config.toml
n_layer = 10
d_model = 224
n_head = 4
n_kv_head = 4
head_dim = 64
d_mlp = 896
vocab_size = 4096
activation = "tanh_gelu"
norm = "layernorm"
norm_place = "pre"
norm_eps = 1e-05
positions = "rope"
rope_base = 20500.0
rope_fraction = 0.75
qk_norm = false
attn_scale = 0.125
bias = "none"
tie_embeddings = false
parallel_block = true
init = "normal"
init_std_qkv = 0.0443
init_std_o = 0.0549
init_std_up = 0.0633
init_std_down = 0.0633
optimizer = "soap_variant"
lr = 0.0122
weight_decay = 0.0
lr_head = 0.0139
grad_clip = 2.0
warmup_steps = 200
schedule = "wsd"
decay_fraction = 1.0
decay_shape = "linear"
final_lr_fraction = 0.0
batch_tokens = 131072
seq_len = 512
doc_mask = true
z_loss = 1e-05
train_tokens = 395900000
steps = 3021
dataset = "wikipedia_en"
Each number is 500 + 25 x the weight over its row's rms, rounded and kept within 0 to 999. Layers, rows and columns count from 0. Numbers have three digits each. The size before them is the row's rms in percent of the matrix's.

# layer 2 attention query, 256x224, rms 0.0446, rows 146-191, columns 0-111
110:502472523465474510470531540523475481493496547471485564498543527537513512482501472512478513488522490454489510526529481475491494497515467488475521529475505509510464484536509501518542548512504502492513524509512482500493509526506500500495541472497513523553462526488520469529503519537499519466524491483511476548476521502493521481496486502529
113:537543471508499499528517487494487507496508456513477503489487430541477499542525473475499486535516496475477502477509532469536492523524524488498476526490493492509476464487469535522525450489520527488478508465498474490479513519473507518522516505462473469495496467554496472473474541513525505542530483521494484468530482514521492477538545528467
096:506501536487570509507503529500504491487413482479501510499496510517517500495520509481484492531548503460516499518551525486476493468480507496484472507543490476465537454524527486499534527510499491571525511511492488506530536486542520465511483523516516472520480514518450479468499469514466523466493517520489490468506472471529520487458493461541
109:478550522530495493513469505495471494465471546496477450457476525510467469480504502492502556506470534507523510449510563498465509481528474502493493479488535473500534517533476536470522477461516550488515529501470492476531530489494503533494483502485534483483460506515447503504508511466527515512535503444438503500449479486471481498470498500497
110:501510515495504549491490500486482552533477508548529523487527480499506522530442505476476494459499488479485521467485533499467499481471503495507482502494490496481484496458528504530462505546504490466476573514511517480474466495506475489540480475479518478446474550469489516498524514511484478507514473485473473461498485483474468478526505472524
108:502504512494512521501512476486530553499469551459504466489464491471511493503467491478483450513482506505499490513518494488509440516510460469467508491526497503487483534517486489558509508498508477476556515501483523503464527482546459515495473503504470516432519497482505514462496488482440489490505506475486533515525486476512488474540520497496
102:508506471499505504496521539528522488482538532516520462504473507494544470482516479532482519457472523545467527554474466531498496474492527488497464494475486479477481463493514491496499485544482514527467523515519466486521511489499530484558498532508504497516498475555479491527503490520516516569438527490535527481529522480489511517464499516527
093:459482516489485506455457484509484549495471491505504466479503478487496463469485489485488483516505530469522516481545531517502513505515517501519469509495541492498499502549541485498504501522537515474541532483517492487553487545536503485520461494500505489519516506520483487496493522535512545564501521528531525468535468510497506507489474469471
108:504491500519486501474533482487513525479485528458518482480477505510505504459452456494478502456516490550467553509524516471499515497482513507532492508495485495487518540485478510460459510509495509454465490487533489513482464459528486473507484489496498494463464511489466508476470487502522514497520516483512490505487511501506491501481482466506
109:530518462451500444457522488478478473510441479517472493519494508477526513472507516497467455488501467517473518501549534518504512518526491504499528532501508507487521545514529487532548482493533492504548485480505518489487496506527531485515512475494533462524496506512491523461504495504506543499518531485519524502510462475514505503531526509467
118:489529540511495500531463505475502531481511501494474529520536495508492494488484506513476529468523519459443455488504472512521478501517463509472541481477540521492519484536467458509477535527494463500504477539444534462448494544540502488536496484454480533484455487518483497484510518503546539485451512514517495493513526497543485509504468543485
111:481521495508470517520482534490509462534495503512511465545452483496480504499472516474462522432511489509497474504489537520536462501496507493517498479513506481486518484472537512531486475502493504541458486466542481549497491457480522498488474488515484470480502540523534448529537536510543482501502460436463508482480485483547472521477466543523
114:500500501522503502471474472495528459467528505476519487498513490557508550534485463483474456490490512468567489509513488478507514525490462489498462459508534511505485467467511537515544464519510476469523504496511494500504514509519490521446518496502500492511500519447482473532482504506494469515514502487508516488481469515495511543476460507504
109:522514492505508476498509532452551463502469479494553499459491510541518508503470501505514489475505488497512502478492518483477463485510545503520498501467481475498482495525535493460484496513479462509520495474513496535450497482463508499490519503531515478503476489509472430503483473471540529483501537499480538522505480468464465512515505511492
110:507532479558465524529476481466481542492532515519446486477499474522503512499521475514539523518445477494519517504531551480533506512506516530481447552513528497501556495489506510474532525520454507482477498508482528527487509518504462489434517498512529506524496492518491507457554490537491483457495546515497457485561495512470517529498447486493
101:488535527522486492489509519509493498478535502532496453480471510482550519483507466469486478513500550493518448538483483488468476510516495518488494516551514512462520508494488509446521488485526455500520494497521514484459458469524458478497470528512491508501497485513518498469494492496463484509505473487543447498459534484482478474525488481449
113:514523481455537532537507562484521507439496454493507496508531508524462515484486501499440517537518517538506496528521521506510489528541500516495467494475497487472515502468477496532493487497464455511525480487445506494525476464493481536482467505494485480482484518502524507523499477507496479492510500519523544507511481520460513464499531497503
111:521509513458518520458491562503506512530503494484491504484525491505487485471509492472516500504490505506510528501489528497471472490473512543527498498529519503491542524487532482526518481519444460527520464486480515503523526514511555514493488457497529500536522504490527502486522461522469516509472470495477499459517514485485443497533479508496
108:469552483465537518511471473507503529495449491471513508466579533483513465497523517499500477493454523501510501505451500509565492474479521514530486485457515499513516510516455517482503486497523462497459513511479499527521534503494518500480483486467498538475516508458510487519512493468466493505486478506449465495475499532500535498486542536493
107:538495511517487479464503488520531502540505489519492510515498473536492523502469548473501499561504522520471508526493491517473504435501491499465490495467507480489454455493487498503545453500473490509500523489498498471541554466510514531525509510464501512499487513521484501467471498444481475478541526477502512511512500498541503519514493551484
107:534520460473463458494512496527466478503493486537491508513514511489473519528504496439489465519506474498515520518488466533458544460471510498475478472492476517511497500483452483479465433519520471483461514514531534516477526482491532482484478481499462479497512511487532477520509518531518527531527481518541484534518508504471558481511495545501
105:527505485482523527487491469500510506503473492500506547513502522515484537414512530462513512490440530490456500492460521526528544504532482522504515535495500498469485490471515482501481500510514503508525512478451502480520471478509485508493485537492474509543533518488479472518509472537489528495559501531448491477489521503485486494468536478465
113:528504498544510494474496501525484526445485499484515497524515522522480495489447483512491480448510494496504509496475463530520470486441542457480503487508556549462513499494479504506506545490496495527527571528548510500510541479453478501485480536500487512483497488483514452457526484478507546465549464525483508484496549551483500487506532546509
108:449483524492506481491501475488521474520499510493507476504498537472465470504545480485493509508494482482497480507501473493512493504507479487482480537494497477526481534547541472474476480522514484484463451477481497488540490489505494496493461508516470484467495481506531443501470547518507512477518492468501531477531513454458480459517496544553
117:526494480491485533519473495534487465498514563477506488493489509494483483478489499468491530527505489497502483514521528513534523519498476467407483524470502497484486547524484502559497544516526511526465514504478508510496505511523533486541490509530499505492493466475443542461500539465467503497508533465503515514497516541503523543479530514462
116:464497498478511515500514478503504539522511527509508462557535487468531503491485498472488507520486536489524497484500463474523509474481505509520483492515531517512469552494527508501522532442522479521457514498510497477507480488501506508516520478519520545502496487483469525463504514511524488525495469451471497506518483585496487469531493499485
107:496463521496491521561461493486529488534506481533487507493510475502512510484508530530491544494491504474503469530466471501529520505491528505454489498522483525524499508488533476496490505527492519500460474503467510521508472530462496471533467505536523492531494474490478507471533495484488526456465512469479484541503514488516517500545514452474
115:504443508508473532515495437482526507504495465532511523487519520536510526476512501515523509490503468487521511461471493497470523472515488499501521502509527498481521506513461531521529493498527480495497479507522471491501486511508509504465474490458487514535544455453515477477510506506488500471437509519467470465503505501485450517512471544544
109:498465500513475493502465493476476488536516468437506489499449470496514473503487440501466498449516569520492514542538446535478488467530486497452497467485538533522523546482501482514476487503473499504527505454472470474545455506476525554510488551430511494457503499490484507478486513508549498487509511476505506479487530524510495471491489549510
103:496471536427509535476571474504460495499439477493521476447495487520514502529530535502526497486542466483476518497535540494505509499460488498481479561493494524494469522462487515488523552505458481478481534524462490505498507487525454526514494520523507521494519456484487488522508510503509473505451509510467502460484505493480510495496481547472
114:455521567552473512514466467486505472518495439438500542489505502462525511476504469463536488505496493503508511534480486547525459563514503491542455517512532500496494512480497468497484492490532507484479514501515507511508446499462488521512489465490529537500489469489513462492528478517489478520492484502486490467522505515501522509456516509460
113:460506484516478503513540488520477491500531513505476520504443498462549498507533549505465531504473479485512539542512479483491494499491526477519488469442455511473516552525468485469484461495489481524502486518495537507485527533472473457484451496486515513515515509524503458461507535482493486490473536522482506546472505523510502463494463520509
110:502490480480536483501457523495485503479497468508476495513519500493498518523459509512511492478507537518513487495492476479538494517461474475495535513495472506480497504507504502495526431509454527461525494513491466518492522528533528516467538527486485498529503495533527515493505517539526465464522529500500480462574483480490443479540493496487
104:525461480467520544503501504498508496482483535518485514507525512489502523484483464529530455537527498536485491542478488491475465508513487499467523514480507497514478487532512457533468494478505501525561485486460467474503538517481495452517489491509496518514496510498508551508505533527535529542515485532474516503520488515487530482509473514466
109:483496553514499535491533512499540497499555537483486530487492475495514458523530492492534517496484493501516486441544475497467527496501483512465507506469508512486512474461488481467497536496493495450504498505482481499530475522510462505552475507484499485529517473506476523497522466538439523474491479481560504519548537502505526523510557492529
103:523481505513516480538482487513519455502506475508531458511488509512527507562508470509516482499499512486528482481514528456497519552475520471496492468498500493461508480534482481522478483463500523492500529474513500473483439494524458488509539506520478528487533510472469512506473518516505488508528475508499466500471488496503476517457478478521
108:539526508488524518539480484497535498550505532470479486485507502522514524484474569514472496484485467585515471505458508484480496517500508511497507508479553492499473504509493532467496542570538469488508502482461502494487521474505473460479538519517473497495485512451493472539491514487515493525489509481476528526500472506504476494529565452486
104:533487534471536541481522490498488506469541506484486468477524512493466467532486470554544530461506550557522479532485549471502525538524516492456532466472503498498510482498485474534512509478475510510463480496501514471439484512528536484518445487519481490527522529472464511523525507448511500525512548533487520512470446533473462544527477531548
111:518462518456485519513481478518493528514507480465526513512555467485532468470492532500507469532453507459545503467485471476503479542531519474499476499488490488493519534483460472496508516463519509518510530475472512512538535463521543508469520522449531546517520545475509484511515548535488497478480508469526510553526486466488494488490495532517
108:531536536469469491498470500509558536500494489482500463536476526544492470534555490438500513474469500511457497484533478529520518549505494530478525510485496511441504513501540546494506514482509505444498511517477479505485516493507514534488496512500492520504492515498470540536469536474467489536482457499470505520464497520552477475534499494504
117:458478492538469502527551482494517492472465511497501505455467512480511546475531487506477469455452487504523523511517476479508507510494513468485548478501512496502480497492487487500481472485483501534501480515472509511515519496527510483524516518539524451507513473568515507474482527530498511466505456509510529511469517493498476502530475485459
115:482480475529503491552493484491494469477521484514542504525508465526503484553488472467508468503488512496503471489463538525499476547469476494515443509529494512513497519499499529526492497494487469480560469488489524509510493523520564463563491528489470551534480486494500508542488457499476472522506495499508549495543482488475561501543496470509
104:489531487517513488483508461462471508492491510470542507486529522558530513537502479492505494485486473493483489482487522475541520491515498474536510491527501530470526495518466478554538481509465531499502527525527523471530522491487481511487536491451494479517476484507503532526474509442486540511513494518510489502477470485495443464504494506472
114:498506564524490511509482483519496485519487470562470444476516464484519479493510486527530499474529436501517513493513513522484497525495510519459482507490484527501467492538497541547488464455494473536497549510459466506540540511471478499436440518440516530483498511473522487513482446560493514528492497484516525469477468497489552484472493480484
104:506471516485502492500518466506528490500493478503523475495522519492508501502499516472419475504516520440459481517503493472503500529523530494483492517502512502470470470467459530492486536519494537488535479486512527475515502523488522485450502542523495508498477516462528502510574500463474517523469462494504507482535533528495474466491475474454
115:521474457477486494510546504469453473467500504489504459494546521518506498467456515519474522475509525458489495506500526487530517499511497506491536488492526503487506513524520487471426483498497546500497491477435523525516483528506484505528540509461524541493479520486523523440504472504493535499477481470493504516488531495476502486498513532469
# layer 2 attention key, 256x224, rms 0.0443, rows 146-191, columns 0-111
114:519500516501477498475490506476527497481455495492509502487523479489499511460526510518539505505502487494517466515465500457511496498467464472498499494485521427487513488549534517520506528535495533519521511513528540482494466526510513538539519485515482488509535497514484529483498486556511521534527517458436506458476532469503509458499513499456
111:501475494520476499481491487523514513537554425490522452484465509516504519548501461493518497509517489489519537505476513488447483528499519516533523485490453476518534482501525502459496536492480492481531483456501461449494485448481476499507472540490495501486513486523498481528479524510473485516470472471547505485494504510551489492507496473478
097:502538477490476475459498513486486484476516484461491490557503492498518522460518507489506493526459524481487496506525469490521504474525491537495458522535520532535509490455526487479491525486490474505538535473487463461525496510553485538484507484462512519514508505486450531526520526496487532511514460492458515515521494503501498514517469492456
116:494529513512507503522448512488481444500514457505478526467487493477543496468481506512471493519460550494512608487472544510520447497519521501540462488486504517479496511530484565574493515520519449489522480515520507486509506482538521477512440505501493488474503493524510490506463510512534526542526546509515496503490489480498529516519523478514
108:493513517509491516512536561499478550514510500498497471440506517545507519516490486492520540427525556481526459482533490469540513475463512468502495548502462489457451514504474529439517523509501531501480507522467491517488504527476534478496500490471504484501524509496478520501499507493492485522500480498511497518534464497476507530526508461518
113:503495456527527488504485490529521471499499441466443479485485458507446531530449485499523536518471508473509484513488497473481499510510510483549492497524482504523499570505490538526460537523525515522477472496496510517456470524522480511472503512495483526522522538422500463501480485471505506524510509537505481482523501495489486512492475540477
099:499475492468469529475491471512478510501483494541500468449492521474505529489485530513530500500447497539486530523529433489506507498511508477479530486480470454530469491462488501516487474473520492471495490533496452542478481487521529482484487507521468485479542487549507516531558508482504591510481497522504493460496511470496522537490489489501
117:440501541499519484486497512485478496475500544490511496527471487523492471475473482503478483510535497467492460502510501519482492490543511532512499485518529486492490511509531463494493521503544491500499492457487496478476520491495470508485517483519526473540472504532520463523493471493482480498528559508512506498503496533523521513514495493490
106:477491524479508505482463505471509493539484462505541447491461534522484493496463532519505515514473520503466528446518437460533500538508520500495448505470478492479474532527465493449516489499499479461488522511451525531473496524519494481496492491484498503495494539466501468471571469471521519518480524508492497479484530502525508492505494491485
109:535493501500493514530546551527497488507517513489505479528491508467534505523560482489520495511462492499493515517472527471474549504488497514482515482504510500510536516517500499475541495508504512492505485539530461519515516492499511539520482484504516515474500487492446536528513494528489552503470520525507472503443516527504500467505535474486
120:509473539515491510491474528494469503525513474497492476508528489504507491466533463528484482499487480508442512554529478501430573497471507462478466569472484442483514539509483481512502516509489533523533487499489527518478462495511528508522500503474452494500526537500491483549550511527455550500489522510496505494495551542488444509492499493519
107:504529487513501495483456472501440526522495475515514477492462465511503500525538510473514521482499529509479447520527457514541522494457510556503514460449474477519489483531472480536484486522531520538487504468473516494542491501439463488465482475493476468488520484485529458548511507495562486524491503468478490459499487492524521497493514511509
115:512506462465522494469535501513558445525444509502519504505449521575504540484471502517506516471482517510518495499508524473502508484531480488508497458504496428533484518490470549479501521506475467492522527530486505477479535508525489497516476493517530506462497501524532480531492509486443540452495520489474504487485478518501487489451507521482
102:520478490508515484432490479556454483531475515512528494500491541466531487507493526512542468496545516456504510561474540530504473537456504471471492536524495496498468545508498477488522510486485473551457502491507494441526499522468480494514493528479484487523459485503505505492488521475470487503488512505465544505529444489442517526483473480498
105:516538498528465510544508499437499485480469495499510477522484522488516490532530523537508481466504464478543535506477514500478464493532477492504483500512491510460449514447494495557476477517446446535507474490476496454518502467488458446519487514482523543511514511491510551514499496497491530516510518531497521479466542495508460539481476511517
107:491452476499508445524525503487496483497552506448509499482526470522491479491502543510542475511473486489503491508470519519537543469545455533474495530474505501514486482471478494509492478473505508479515508492518521522502547477463484528514490526497485496517451568511503479476512502481508487489561452506484538515523509519495527486494514480504
113:500513458436499520490498495518487507487488418542528486486503489532521474505516478467508468519477493503472495501534501577524468509515512501505534521437529445454471487495524495495532473511516485481509527509543521508494458472564523486485491469511457527484537508500529507484449475508517508507479536485546520519508469519488490461490539513540
114:503494462492471497493524525508494496480480525467496461484521503523494502531520458494513483537506496513488546525499505511492517506509526489527542506478486501430527509483527517487507512513493510517494544515517474524518527492535511477501505481518480488510533518539514544482470448471515497504479458490500500457510501479487457497533486467481
104:489484519519519515540487495493483482521465491464497501445509508509474508509519480538460493513505516477514464489547518537469529504488521470500473451483478491530489504510459455478485480500500491509462517484522496514457511460533497513494504512505464571484526470505523534500497509508521473507525434486519487507494531536505475505537484496452
105:537526485489513507521499489506481539495512485484504484508503515523503524529456511497527437528440500512475522493528495527420514471476510442483498468513461486552514514483482546491525527497481536501507505493519541504505546525509503540454493490466533481510474508542454467465512490532516497494463504492503517530485506497497479491480449508529
104:494470502468551488531485529514493487497508496472522557509524446528517513509521535505523496529531522511505496495520510484444512454511502505524483494489535480479490502462525486475518508489538492485476552516513515509512538492544531526506552497500505477479477513524483459525532502499477458541487509505510496483522519490492501488476459522482
104:503496520499479481517497513515500491541506471483515503540510533502501513499503501507468511487458491527486456507502491480463466475490534489538547468541485506509477458509522487522487432452484535501492531520510511499485512455490543523502505515506498488522485495488551528469535499476529490483503475482480491476513518519451501543501485451530
109:522507518470486512497495509493510474511498482485535479509475490486498501474477483532511505521477498477504481471498523445482542518585495424523488512517482508502444462510525460495492516504525504484520490503500542510517487525494443483499454530473522495499509493498564487484515492460493491477509514482475454519521524491459477490477508498518
109:514525503532471495485529485520452456517507477482489488473523449518449490494516496566511532479507527502476476489513502523505507538522526461501525526511522485500523573542459531459499504477507478499505499518452516464546529537486527525488517517492457508497498497496491470499498526536468508464484508506535503497493487505501475552532510505494
111:571523487462482501524463513495516508506534483487508491524485466541535494551486561464503469474500473512516541521515470496506477480483436484479487515520468481497460528542516472505493504548531529477492444468461498494514514480501440541490512484512526484487499519434477468470534482487496519518571472479531470513469532552492486500497469486511
110:544491489460479526520528506519500483496541498472510476483504454462502470507457506490541549526475513502499489513513551489513458451449526525503520461502462489516524510528443471475474462494542496463522491504525549524556521488517537503486472499505456486507545499464508505486480473500430537506507498520482479496500494505499510511494466542505
105:498524467520461535491535532508522461455504486525518507488525526460468473521505489501530513443493468547546516524526490518515515494462559476450510473535462508528483507469488477483482514536476545509506480521499507515492525475504537491523481509529473491518475498479467499501517483521494528496524472502484516450517548475516505497488530487507
109:488484474466522495471475522473502503515486504487495522506544510492474483456498440527482483459462540478481505490503536494495489499479530506505498566565513492510483480515506493498525456481471554548529529490514525467454519504534463504552496510489474469519513469504500504419496581467473487447520475492516490488470470478487499518506481524502
109:495472491543514481519478531483447513532495481508465502473485497560469470453490472531510491537532502513513487459479523505499480527508512472484491530469520458555525507461496497472511549528553482510502476510492511499507500480512475495526445452501499429473484494570554457523575498459461507507518469547493504497462493521505523477496506538495
108:512491449461521530474515475503497527478504514463525505472514545525518517536511477496487521498456479485512536511494473479499471474540456523521506509473512470477530501491486488454484516479525499486528481514554512462548522487527449455506520470488469458489537489511518488515499460495490477496513512473517501509510494503462503536544527488517
116:506517434564528497519457503476551516522517484482464535475510480506478487494489509529505502509473530449522514490501495495522500495460552524525472488478498481520510493507506464538474511521529498495480465518514487480487460498472508478491495525489527519494508536507521513508502528482532436499461542540560503507512510522537483482468557480436
116:478502542516521536517486487489517480496569519540468510493493496497494514470558547451486465506481542513497530501511470462466505531475514528531508444528508488489462456513489517478467473503490508510504529485461448501548543498472529475501506489494477516503493488515515527509481457519537476487543501532514495524483493484473483513494463531500
104:499457537531479489538532502494476470506477481459502472498519527473454468491485501543507467513500518532474499501517516502494472488514521487499535508509469462498503460483497471535522513542495525473505496495507467469520499497486455559532487493502542511488481507508524459492520496516499493576472487468535501457525449521494523484504487491521
107:445526477525505463512506470532532488555484488505500515511534449488497444500473532496505505516460524518483500539490553528472472510517521513495495466503507534484491492536499475478509545501511531487444512548502495554488510476522520474484553518460484474482530540561478493514512514523499523506496495459487487505475448479507504527484511479482
113:513482530489477496523526482532516535508489494483539525476529477544503486524514525508572518489483508490532510520511447517514505498522477487491495451491479474530516513487522527517511476505499507491520481515511522518454514471510496527502538465505477497485451529521484494456488468500511569457458527488475490567500571469524506538487531549537
104:522467501516481479506494500509513476565521500472525525516504456480500505507455527507450467476504531489487556505523456507533469496472499535434473509496472478530525502540480543483441523505480480495488500528498489527484505512498512483507504506508530504493446480560550482536516520491511525496522480499459490530516451502532518540480502499522
111:504483445525514476468542491498508460534487454518488495526476487481480513552472453471517543437512498504506477473482494529481528496476506500481478495501506523500474512526494485512428562492512492476533492449501494480464545497533469520503504490490490515492501477486535499475494521465518460543500527476475522493497513488476468472508510469496
104:463466519505488480450497477501479566473485525501540469470477522504497487530503501491464504504457483555513515497480524480499512462489493466516491469464505488498491509484492521540492496449565495494495480472482512538499523512489501491538477534499508451489505472476513552515508515477453510489517519462502518481509462546480504468506549556474
111:515496505525467517540477493494492537468484512506509479552539504497489493505498496515459545506526535490510481516531529535492505470450560511477485495529503436490507488510471497554499518485539514457503492460514519493502518480486504498455491444547491510470461507496510507535483523521473467517492476459499548497433475481480491522481488515506
113:532517520518493439537525544533525509489480483549539489477539527473503517542531540527450502461518488552495459510488523469447446462537509531516493510511483477478525497516480502451495496484509486525486499449484534495495463531494486516483498513482522447507480470501471516507505550464486501494469482523522477527533446509497524528490486511516
114:477479534483494523512539531488520491533560535533459497493470520500511497479547466496480472537498537488511517528521484517513481495485455480450485523489502527481453533443492517460529490452482481484511470495491473530523477487543502430571492499495453492503464477489455486476498519526556506512477512504504532526494511475515491473506473521459
111:508512432458508485489513464528490523482514512493524488458491505554479471515453502527490511502487444487520504526489503484492491515491514547526483477510471513530494483498479510562512496531500504513542472510463507549527481470478503495561525488522520507468476487503506484512486537473505494495504547495522500539463455439476511527483479486530
105:516510469522483509491513491486443534508497464495548506553546512497529495467513474494465479515478525542510478488482540502470528504511455495517530490484461504472507511475529530488502547486439497478532505482483483486446483533503483514545504531503485496473478520503518503467470469513512446483500496494479504505487493542520489491438462503524
113:462504508521503507487500462511514525513500494566543524534518536526482535498515493525487503519509506517499526495469493515519490496494494541519501496515482491526498480516474438484514498508545479530516486497466478481484527443540444504511486530479514473513469507469493552500495487505524548474463480459526500492486467433516501462497544481523
100:504465486481493532504489528499431513490508535523480520527526533463502511493527515455513475514511483506495491516531508456506502476504546437491485486463549495467507520489503472527520513508491532499524499563538481476499508509510504514534464551490463491476488518513484490502507540503493520520492447468522468499447504486444493529508518499551
115:501485518518502509531515490499502482517514486499508456483511545560491543486438537497506468477466483538491514499516479495491512499521479541516490482428529506479527485478483488527474495479483546511509517510480487523495464517510509489506476508492499450515515499480550481537477478494488452521463521483486502517477539500469534522518498489471
# layer 2 attention value, 256x224, rms 0.0442, rows 128-144, columns 0-111
107:530497503504560485512471536497499500528551496503540522489519505478500526534501482492472493468479446554553506484497513499513486460540498517447498488510521500506453506466451487536506506521531522516476489451478484523533471442499514493474472502506500517490483494484527519510551494493498516517511500506503515472494483478477526493472516491455
102:507529560484476525520470529513504533471497446501477508515486485523550503499513515513482516456500487525541498519491478471474518522502524523498483493521482514530502556524508479449480481517544495488535488440506494493507453484512496487537489510525526436501514513485469487518531491529502537480527526500493501513523523508489456539539521518524
101:445469497486519551479509497549534541496489500498497509459507477517508513476451425482539494545476468462478458501475508514481485527531502485453511530551509524487541496485488491498524510515531509516525485501516500435488490526474511498469540525492522511462505539511498492502511500515512469503497522541530450511489511492489544519504517527492
101:467530477502513449501495507503505487539526516528491487534537515503533510510528458498485444530491501474519508503491467495489457485525528511527456497490525509539534484500446503481478469503503483489523498461521487476505507543526482479488480494462528508490507511498481535512518523533426496477520492453532487505484514524503570483520521500503
103:511504479474521474526502467533470448512499460437521508531489501488474498520528510515532498542495534486496535498508531493503500519526490495517500467498517523481461475489532558492469503511476479542501513514469536457493476487484505552502474513519533525479503487497492499497532466467498451502532500499534484525512505487493495529533480490536
109:498497458450514528497550494543565479473496519502485466447493501504490492454535459470465493514538477513496462490517536476504484442532505489513522524460507477510488511456483471487514508538528510514488512508511505505489504455524525540462528526494521541523465484513483512496495511522498479506484518481496499461512484468530456515506490519521
095:491501509525510480534520532510478489434488490506453507494477553455490533496466523490505487498498494487535472505512539487501502558546475511494492504513486490493485504538543495488499530461433521502502475474499544538465515505509522489522499531464491513503461495448517529515524479506514495519461524507494501485575483447546535513488467474526
102:485528476485486523515469507519509518465501525489498486479529522512500452456538493480518443499485520481520494500481495502461520502521526508524485554507517531530480474480467472497496516555500487494542509518481523538505480522528572498490512505505492478536476463466497467504512466519493502482463526499497485498496489536507520487507502474472
099:484527482502496506527533512517446497511532527539494516512509533518473497504536509522469479475495481477529518512534547518467520472556440477484455493529478487537521569506470505467519503490529519514485483527497466519523508509533494491473464490537478509464478457516503499483510442492524468503517465527507491490466471514485502543547540520509
100:487490468496522522492495521489531501544505468506493475530486513513452512494510507498531513502534522473517499533535506492495476481516458487493468498516527468502456515472475485494534521510480526474528548525548487502564471427498517531499525562500461475560502515485443491524466512514517497486492505531485480508499429513522460472498511492538
104:507519505529498538503484491461519480483546531491483512496505514512515511512490485525474514504527509494484526471497505445514477482499512509541480547494494498517523436479523530550472538460485496517533511498522479470461488492515490549513501478507494463487492514503475477472545507553501525539500516547510509505526494488504483482442514505502
097:503477457515481539448495491498505515568521518455480468505509468512484542498485490507512530510475498522500524510502543476498513477484520540502476468433493533497515515520475520546536535474478512515485500473560501445492478472476539471519526479489495521478528502471506490520531480466504474491492536501546503501500512488482509472525478476524
095:481499463515498494466539481550467444485523484531530457495539507512508509521522510465533427544520471487488527485494480531522494517464480521503504485476479498521477491560463550478485498493517504477544503504486516489486482529500524517494479476522515474472508500478472490494511504505477529493495507471428493516505517482505481473528537478479
103:458478531525511461505508523476514479489496480525453476501475477517479517491527505514489527485578492552533534483503479496524528466534469508508462449543503476517484513513482540524465496481494470505513477508523466456488501467562520510531480481473489503503504527524495506485517461502487489513497528506502490507502487436477514513481520542506
106:491505518497480474498527510539471515506508546505586540518513480493474456516523508468501497482517488479491503511449488474510498523506498503522502488481495502510508512536520481497502504522501502474487494473480552495484503503492549489493520468524532481542514507503461462496550536529465505445526502516475465487544523475533527546504506467492
101:480469498461491498472481511435472530538555464480526505507534489505481526511547487500491528480514525469496502536486492497451516520487498520540499494495509471540459466454530526480475448494500469460475458498498518498496522503505513522523540519524472470506495470487480504552497419501516474492516468452496526488532507488491454530526494499491
101:495517547511481492498531487507521521494497515480500532494496486479516507506481537487551492529528479493476534471498566485496501496491479509492434474514534504494555467504532540480508455517478485524498480507535516471508528512513502496483519503535487523489492494515497470508500495486515568449505561469532505494500501508491538516512514536510
# layer 2 attention output (transposed), 256x224, rms 0.0549, rows 128-143, columns 0-111
095:471540490472485538505523489497544550479535516531492489524487508564477508519533486480529490499517496513478496496515500481474492560486494504531523518491530503519545508507510538423513483450509498533540479510511545515517476490507457491471505498514513489476495450492479530506470506496458460517481506458529497523523529493505480525500544446525
097:474504470470528475492525526489450452532482517500487518518523491516521502574507498484495517497485507481501522488488447446528506518525486466516519478493514435459489493467496489553494508475467506496498507488512497480486547514503498525475505524514502498477546477480538465553472500487533500480470431504489471478502481492485520476489449530505
093:522499527512479520522554484477551421503548516479502486514511465467491510490495476526487488462508473540492487469499502487538511512509490470500514454537480535483512478498466502506453524471465505494489526506523505539486492488490482468491461489489502502480503496509492500525482491512488568502462484503500497473539496483478486439485464507538
097:464494478506520534524494489516516475513454495490505462474507503512505510462477536524501515507502519515523504527493517492483527464472468428520564510528502522487509518535506543488522498485483522502475488545522529502483496488523508485482541517470465479477474487507509532517527513508505515498487546516519512555485527474501459503489481488498
098:542497510487474502506485493467474518519467498568501486504549513512489480471496470528480508467469503495560516496475498516489519460519526490521549503494488474548529502517448441482525496488481476527534466518447505520455538493531537467520492487519473509521520532495499515486479554509495517475499502501497523498510484540503469504456510506504
097:497535492498492503489525513519463455491533477561490527544519536509486487494509532547529531501498496524502530516467503498522542528513482520492450502543487503474536467516506501475505522501462519521460519484437462546513508530490491526514535540510476456504466530500486532486502485507495505504540470546463529548536484508476487485489513505499
089:486464520492532543461527496572503511530520503518518487572522468549517541501554508472490504501470454496481526522496486518493517479485516510496491470508504481501484494446505516497505507534521513479562510484554544524529473501500496528499513502537511515492526536521491461445525495518498541526513484501478503486517516513480443520485512518510
094:508541486477495511507526482513504502528519475508525501506449468505492541518467488550468505477484506498470473464514480502483496515501450481481522447509478498495512507492513503491504552463524484517483555532518509499506510484473493509481492503504471474485482545504472514525477507439537482511526516547503517500509514475498470490496543506520
091:493528484466493510514469475516473493522506499516531513517490524453564497469486510471467524495497486504523473493478459514494520497528557515500558501508540502478522489485469503485516487503526486507501529506490503516505491490520483503481517502508516506528485505524472492524465493509478483537509462504520482516536491487475472456440482464520
092:501500519476505492545532496515501483531460569482459511523524485519527475489485472531426558523478483547486487513483517463473520491496538528538498529507490520481520509488509476545519514498512485488502500541519503482478463511491536537519527496534469499489483520500498536479524489499554499470486490509535503514471493482516504490450492491493
100:499519503523468484478431510523515499527500481479516460533504475515482499492462531505508502452509520471483521515541499528544524481507498489488508468493479472495462484507514452522538496504511508459494497541492470510480508475526491515490488584510491509479515469467532588543471520467499520504534541499511498505456517493523518493488506493454
093:522513511466536465473496556491536545467494493489492505481521496523499484510477494523497470500490536510481469486494479520474486519513481451493510544483474531472479469531494472493458501537526504486531483542472496509484515523517481481516535499483502510499524500505539507485478505483465490497472505488454450519502510491524470511492510538468
092:485499528451472516474460509515477513531537489442511489492467494482500544482508518509528532446498528543533559557541500494544474525452527512511501499505529514447505504515498516458511519523502472535467505526503516514507522502553542480490502528480550536529496469525500481531495519494492471454447482498479514499471504523449496541515481505453
096:516502480487501536483475506489491516484464524452531464534525511497526488546483551464499543534466448514473490501493529542529545483481505496538517541519474520499502440519488500495515474548490536466492467480484511509517568516470478463494496508519544477515518464494530500517484525437505499484501465488493540501510487510495499482522482494492
099:523479487486501482506484515518481450470490497497462481522523526494528520494499478483529519493503508527512478478497492529506487489455505488449489483524474511505523446443496529496507502440530462532479512547533493512500512510487459518465485479456475537520464434464528471506483472460477524520537545504544544507510513552494480481522476509449
100:524468506557494453510498494515566537488468467506474499527520490491459500524499475495475517481537472496519526464493495491461492551514547488519475498498488485451477516477464503521501502502588506510505482535526520477468430493545505495483515513490520534503475465529496464462472523498515495544493500511498506538474498512481474473470456483519